Part of a small language model's weights.
Size: 14 layers, width 224, 4 heads of 64, MLP 896 tanh GELU, vocabulary 6745, 10.4M parameters.
Architecture: LayerNorm before each block, biases.
Each number is 500 + 40 x the weight over its row's rms, rounded and kept within 0 to 999. Layers, rows and columns count from 0. Numbers have three digits each. The size before them is the row's rms in percent of the matrix's.

# layer 8 attention value, 256x224, rms 0.103, rows 20-63, columns 64-95
105:524494528536570483439520499514533507451522501518520542521469464554492543494518559575435446501476
106:517481431459540521501518537463572462476540502473471448530496505541536494485554521419534475535447
107:522496505506468454529498523532495512461500495534487427530534502455504505506446507499542485483560
119:525497511459472469505490466508502469486547463525571561518492511466513541534522515436487463515426
100:491453496497501493503345481456583585483545504511532468430510465476516411483476519471467486464591
103:473447485470491482495528521529473520529467513520528522519539576498501510464536518531464498599540
095:500487463517492575519528556529490498459482444502477511465475455424447448444471467516497528519510
110:557458505490482478515540476560445551464532501461472472562416548519552545544490531493472463565438
102:430544416500478490439536536527541516490520504529493532488455525489484607550463533513525546467549
118:520465499487539498479480538467511474462489533553453401472483510476439513503511492469564487498528
112:433520487550549491418450420549542444486501448471459484462522524463576495503448514495451456476510
111:536498456493509478460472485514489453489535599538473466417515469517427497530559490447511518565498
105:447489526526545460482484469496502544475511568460441530527406480504487519516465506487485555404454
106:543510448534527586480486428453488574481460547413482560418365489518475519508546515468456502519546
106:495466447584444544489484579523518508522507453476443469498480501445558504510470539587476431443463
102:531473496444482557524409487455499458492533514483501486444510396551492610424487474561438448531508
110:474579479509570444426478480433515474501496585533534540512503479568531428508539570452454432541591
105:523523543485526523479527524461486490493468461499482487436602555494538449495499513481474535522496
121:466496484540517528478547510500448476506503491454585494537525482455600515527470514500494436441456
097:497507496543444523442459483472486443520543454455544500432443404423596451547611504503511476423486
119:442477447524516496525479547509478470455513559508478487539509445463514420481542493420575499489456
103:471540477508513376457400503511483467520465564456493587485537499547537462538491483466423543458484
113:508441524513505515499517455531460481483482425481525522507564537490530473496495490450560466462467
100:489491430468483474500500487515509552488550512538554482563524467507476467501503450459559555511459
105:462454477565545519522529483486560538481516504519473445459539523510470458558461514454500508569493
108:500475473513451514495570530508507553519417458499419498553552482472545531469526433492559538566549
106:506543489536584503400489515578517471489530524542487522587447533453463498481436520432489449495521
106:460538481505499556558531444510558528458464492491469478491494552512526569544521476525530538583489
108:507520554521469470572523506495503456471540508466392549419524504436480467449497490503505536441551
101:485487507416508484510518520457487455470512431521559526441507635469520482559445463526440493445478
104:522449511459576560564502514450435422434451542463501518493519521521522522524515454443562499529478
101:533618430562512462589528533514473526513523439477497597468605484435544482496450542534501458459472
109:487481552557462461462503461477500476508526495414476472498508471536449426454522453453483573527462
132:535515545538477535593445478523563512483499459482421548460464566490463579499557521488479532548545
114:572462553508563478571568562511457508463496532437479439545554610471516456496564501444453503527477
119:432544476496494521536442472555493471508470516434523510567476473495572448520525471490433501547511
112:473462525582502468475464518478551499468536466587468527513527506529547507556515469514452508472507
102:473518546443458440492532521432561588461617476489571421503485502488547560478513519480551457492490
115:421440524453546531515519519479502413511538524501493484534481548521482534495538540503465562584553
109:469448517448445555546581497509483452489524468539597498499491531487491507533465495429533441465567
102:501597542516447440552501486542509489495476447532449540503532477507430513507495477533474526515537
117:522515486509558469519470478535506538517473569556412411509486544520524489559497499411557451498450
104:507496515462541507558500534499485487479499409508496517476483488514483491447437522494457500513480
108:536489537539450403518469535563518437488580492545487465596557437532473482500518472482526528468510
# layer 8 attention output (transposed), 256x224, rms 0.0873, rows 20-63, columns 64-95
096:481568539481505490439438475505488515551547488446508563499542484558431466443530477445469397547487
103:514471500445501545536459561573466532564493550507510472567488587538510517498493392526513513533571
098:478447505533495528547536519502504460536465516490535527483492564586474497482471530510465488534541
116:496560500579562499522495547513493492473437502489460488516477504488570420471398559542536509474569
097:513556485570450448498459477506441489437457530488512513517468545482475482497496584491454487466504
103:500543508442526539509526486500574527509493495530498464486485543525467469561458521480415556443466
093:484555482540500549392551488454530529480464544519542466481496526585471442576516467522550588465447
099:491508555494556445481551521483548436560541485493470498442520492557399449461480454568568517464541
104:463499497458470568554478484415500450504569508490483459500471513578480437509550515476523486559470
105:531486466557532555516484511493518557563470466516495457475427489495488516492492519512477555456471
107:522569447544521447443529473582435596580464476533497504518504462509454532493471477590444560511525
105:471463548507523508455483429534523483454547449497595447467500556490512500546517505506513463462485
107:511541544511497501523474465526521479528461518492425504471507500506562483484513495478517511572509
101:490528536506556478569514633549477449511540490576545530545483560453488463564478478526490535553512
101:493522506493513532444388471511535532563578541445543575519569496466546543524478511539428613434453
102:549556494497484489460454514475522518554464518468481561525437512497469472472466490544491511573527
103:456514449573460446516537610562501428511456505507525423469459474488519536494511467482559447456462
099:561443515489485542477465434561480508474449487495446484450465448532565467519490517429549523495505
111:489481483531488555532484510550489590514550447472503487489535538501523587480511531483490505489506
098:508544441519478425435435541460462460462489476471481548531449511528508427519519458504454469500419
107:413507504474482573517520448553481441547439446472570414484481539509449466513548430545535498521560
102:548499580536521445502530530448469480454473576515471570448499440453526535479483499507498579519482
108:515498427460513564423538497466474457445557532524514505508622554532500535411462448547495512459501
096:448459467511466456504434528465479493490533535505464530516458458535462496466568476454481481492551
100:497580516462426568499491559429493483429484520496504445548458469432458587432527463508550488500578
109:506426488451497487486493489528540462488484491534431482558495558517525481498445445497532539528515
105:515492422416578458548504528528470535483501497515543524474513472474441506476557493551518439511441
098:512420439519482596464535456454511468468426521525505529464531513505560507529516513529465461478489
104:478553528512481492528481480474509505532498513573497469494519446526492503433463506415476486504443
097:524518543514512568558529425503459538475468484563514452438513490518468431507452500516579436507447
101:533583433495462471487552540504490511400505532527450553460509530533481477527478479507497480487537
103:480455430513457530545477417501474465579494458501486495482574450432562561546464511444504523468487
101:517487494489507507480498546461533432425552533490502508441468471554497520468439477515531554603614
115:450563534501460490512499513429494459496480477529536421513484521460510492491477482441521490527470
106:518507483547579514522555539528557514475466510606484566473507464501523503447471514427532486616486
111:499519493470497556507446579473483531498505498521494516551483548509488498495482524495564514472530
105:406497527494451459503538456580461508455488479466515472496506467503495473538544470559461547544535
102:443561485488491546481504531463575486502453445496418522493466458503472539437465498463486463476548
104:507484522448574459554455537501506475395540435561599492528524485476568427528483559539486507493543
104:459516514524541539542486584488461466509511478523491507501524535562512477490485504553434488519505
098:479464520533502521475451517533470432548490513479539487491464435550509465473547549423441508525500
107:477541477466465515510506551537546581521455430484514462440489542472397473542569413516495479513478
102:503416510583471471483483488475514494491540518571511518490519497418439594502410493524537485449502
103:463522466488477504481445467457512466502474490475516477519536451484499492427498531502532487468538
# layer 8 attention query, 256x224, rms 0.108, rows 64-115, columns 64-95
092:533439521485577514511486576546404498494508496486561479485464498527446530519491453540541516443411
093:486472534500555462474556468583546479507481596510525515501442439479469572574466485576469532463492
099:509507499598523561429529460563507519487486591519525450517500449506441578521464462485510505490436
089:515507534456501535536450490509456492428605478535524580557504456568471480534537571583495437506449
094:464464538468490464430397503528509359483493520487427515477505471380532529487473510469423611416492
095:424504535487519467509529497599487549528491462544420527503511507558469474535486451480518449520514
094:448436541477560503486498595524406488525456447416501494455511492446470564494483490449529523543477
095:520494505436564489504510459515523533523456522469460590499539576496457475528482568499548506458557
095:493655504483491580461525516484528493530560451499497514528565428498535529428469464394533508493480
079:515468481477492451545543485513527530541527592528528507571476495454494474496482541428529484529446
098:499451463491552538537433480517564480481502515494448527525504550583517517508529402461516510518497
090:470439564518580499523485457468484500483440485470596541537547451558485475492576440480497546599459
091:497457491500527530500494492517473469529475516571503444489421566530457469582538425498557508619523
091:479497458454472496480451571562500512513496465466542490487549543510437541442535539535407505487441
089:506457475492502488407503524541512475559484516458478510540511490547500491499454501541479442506469
095:514424527529499543502467415475511480563465479436450500472480558520591508467490495499454568536490
084:449479519490503416460578463461484539493522459466556514460472562494486451543488563547585515471514
098:488541532457574511554565530539474493417510444495468505463533465541538554417524481554489506415532
094:504510542547492537483443398508534486500538448461512498509577547557474494537485569445417573465478
090:478542488461488552473528509474531539594401531466525512472412472458474438531552547510544580455433
086:497507557494533470477549529527597534531541437569467502513624555465463515510472526485476579472510
091:464432505462482474522524486446457520584523456558495494446509493495480499571562524456476518551458
083:512532478595568530492505479507501504524461442519545527552449534535383487496491467432450464485570
098:504531455463478404452425481481498469451530556532525486495543533468487527521522505526479498538484
099:530521477518438540494507445509479539512532513441500483472490515483518459529469534478452506421469
093:562531526470455442540452532429468520499462616463437513507439606458501575488520497542455497530521
095:592490529490540490514526482506523372528483511504475492535524513492529488579451513501547490587532
102:410438437549527435604483456504447492467536427563535475588479513497526505548595485551479461456525
089:500550518501558462503510552522464491473519502468504427522530498529568549489512520516487467519426
092:521485580463484450515519481502496512518526474479458401486491510502536491499503561465554493494422
101:444492422476496497500402463526398504534440497508462455571520490486539496469550491519498577436494
097:445504456458515474513557481531567478551548425511525471528543547443436517497498501492427426482532
091:607507451503546470508445520484526512474454434435522569537538556435556454465586534487484526450488
089:482445569479503519508524523463475549508491562529535547439500500447552577483473518469549502501474
092:479502498500471525521435499526533529517487528434507479514562556422550468527587439503466443501551
095:522502523473564458594457526496484509457476467459533450534486490441477462469561507439524497554559
084:514473561422519483485483567485481500506483531473493512423428480467519452452487516515499495445491
091:612559538469468558532493512441492482586463511400545509578516474529463448510525547420510533545561
090:544458435543494444518504505482470542515599550501521474538472467539434504436497582481541478547506
092:443483530510524455486552523447497492449467493577515567515526516404395488518460501515425477473459
088:426563529455511493428443533405503510499499509495479521533460523526499542503448533503521564481537
091:530462486444495469431493408458493500465522513444429454504482507504569522480464523574544512544466
088:563549442463516521466396495638482492502426460530542520521495562483551589479486443500542527431499
095:542565508483497478541504614522485547435471523513474474505455484587468485476501472521582574486418
094:502477583508496564446564509532501500472511597424541530536504490492507484504456584450535527522426
097:498420438466519530538497496469464527449478498540508387510457474518424540527463490501529526462451
091:423479542546469451481491464493465431499550473584514506552463487499502503531526426581512464528512
087:554453476517548514561462496516576533407504462509518518490509495421491494519557559530534491506485
093:522467483512499520489364508520502447515553517547452462482456555504558481547496520501461523500470
090:471387506460479543546455510513509483429558439501466495481581462459549498490485527496502526465553
088:510495519456454536562479515494522601470531571537541480523478544457543546455464542433531491527486
083:527401508421448469439526528494528471545548512471490513544493505494468468490506495506499527547551
# layer 8 attention key, 256x224, rms 0.11, rows 64-115, columns 64-95
086:494488496481493503477542451532466457456431539446472488526443483505501430556532478477493503502456
094:533554557470525545540454496511490474442499447469512447472523469503489503493435510512505586499545
093:475525527481544566464548524547455414515526511440456484504493517484465501538519528458482496479518
088:500507560494470507477499448482431472463522425508499524492517451555497541506431554492493506557542
089:511430516471532445487464550458503561504418529481470538426523465478452513474479516587514435478578
089:520486461534569458442481509469561540509517444523498531543531496529478542495590462484498561517513
092:466465501494477460506482589572463528468495437495457430480495523496485549443482501501492499548500
089:565533510551487478477521475474541451468549549515533490517529440501500527523509510512473539402547
093:571541474537556437534522528534437480457500544512474480501408511513479505487516476539530469549510
080:429427601578503551469554476505455492554488487487480430473496478470424515488511514459532475483495
092:451479518600517471510500494519531433486482556449505475512517547493545456455493448459491446514480
088:512481385569451542509514464488566465413509486540434536544478363481603488474472476409498527510505
088:485495501515498500497498507505498550491553545468544475554615508487433547490454549466513536553464
086:501399464438473476446477546482556486489533561528481540478559579511513557483532413500554502538459
088:537581510510505453496462470544445501517552471494495542493523497475536466496472519433527493481513
092:469382454437506551524467481511471435483457511477479478507484544565394434514518503559515503517488
081:536471470520503473478485489420501412525503540494551447578515515507545532492443439560555547459495
089:497527484503524485514474506541543421433532442460503460444515490527528619517487540534427564574516
092:532560518509502506509482402488501503465442496521428556458468428498513513458482480500546501480429
090:476490491546466524527561514492468449452519421467547527528473505546530422476457429491410440530452
091:556454483596427468445483467524497442458505486482515452490482468465496496502601480511570439463522
087:448520509502533477554467478487532434523524483522495498536566452516548534525539572410513545531504
080:430473526587471476508535564471550460462490542580485517406516410542478520526535542491481439424461
097:457527537419513504453515451494540484517475518527486507431507483482486530502489490490478494511477
101:537492633487446492523473520469510544434520511496428438439520523474478401484519502566542510518469
090:442470484446492574477451527477469533577489481433435483489522597488454598516494484585536442458518
091:533407507472553511528593492499493476506472510475480460476520468491432471419463436477484514505523
096:415482529458481518491407470468518532485490526546527530466460505515514463530492583455487570581450
082:551491516459468492542425552590534468533512523533515487475455503510528529491501532498477501512535
086:425492558492469458442407504430556462498522548475441354500484536468469505481571490483537519544479
096:418459487544528533472473483523504540503408520436465520472483504470494480463527518489583537477430
093:481500445529514473499510452521491485499499494583510448449529476547537523482533414537562480510480
085:407508502478515529511500509506531515482498522506514512511518501496531505537497383568471447517389
091:528478512480527538486470506536493535487485530401426520495524529497596502519448461502484517524566
083:517482490442385504498487491600502543427566515513464447578553488446525488508505470538531484461540
093:450637516479465505539473549494539494569554453542460515555454510526524559566470558464512527460562
089:450529462489535456522510486449464513430472483467499493525461526492541466466451522501447551518496
088:483463478485511436586448497430473496514460484494538619495409439475507471442447463557505476459553
091:440525469494465503513466497556516535514450469510581489484499466442449543516508520468486526510576
095:532494479560545437540497509515529468541508481574447619477531511483502519543454551488497525479483
090:463429468457446497542508525488468432486499568524491416547467512473467564525491508468519439524509
093:526429522456475510515470518454555472596517503493496499525489512507545506450412527546517451491495
082:503542453483547514525497469549469522443533515510520501522455521514506466521466419528538522529505
088:518517533518466533478514524501552473513548579479537472467501529479492483493469469513489404550533
087:495493460544463452467456536519490444473510543543432493520490496424494499525431482412468534522518
085:572467604453459503495529558545517513502424559511495459525464446434513549522540530442450463479447
086:519543489446527511452484448428536471552491476434476489576491437523505453536526494519590499534523
087:497446552474580570467487457501533575504501445616451501512522598468499470574503500478506487493486
092:503424562457519543486472566441425530528490567501505499524569475480419483469507473491533597529500
087:434445561577493491528508480471618490500519519471516487478505551561554445526466568514462488471541
092:472507454453476505513465526535540503508520561504447471566511549533433542548469417492546423460553
084:437450485511460509550504504488474554534492523503530487538522463445500541503452473542518535522569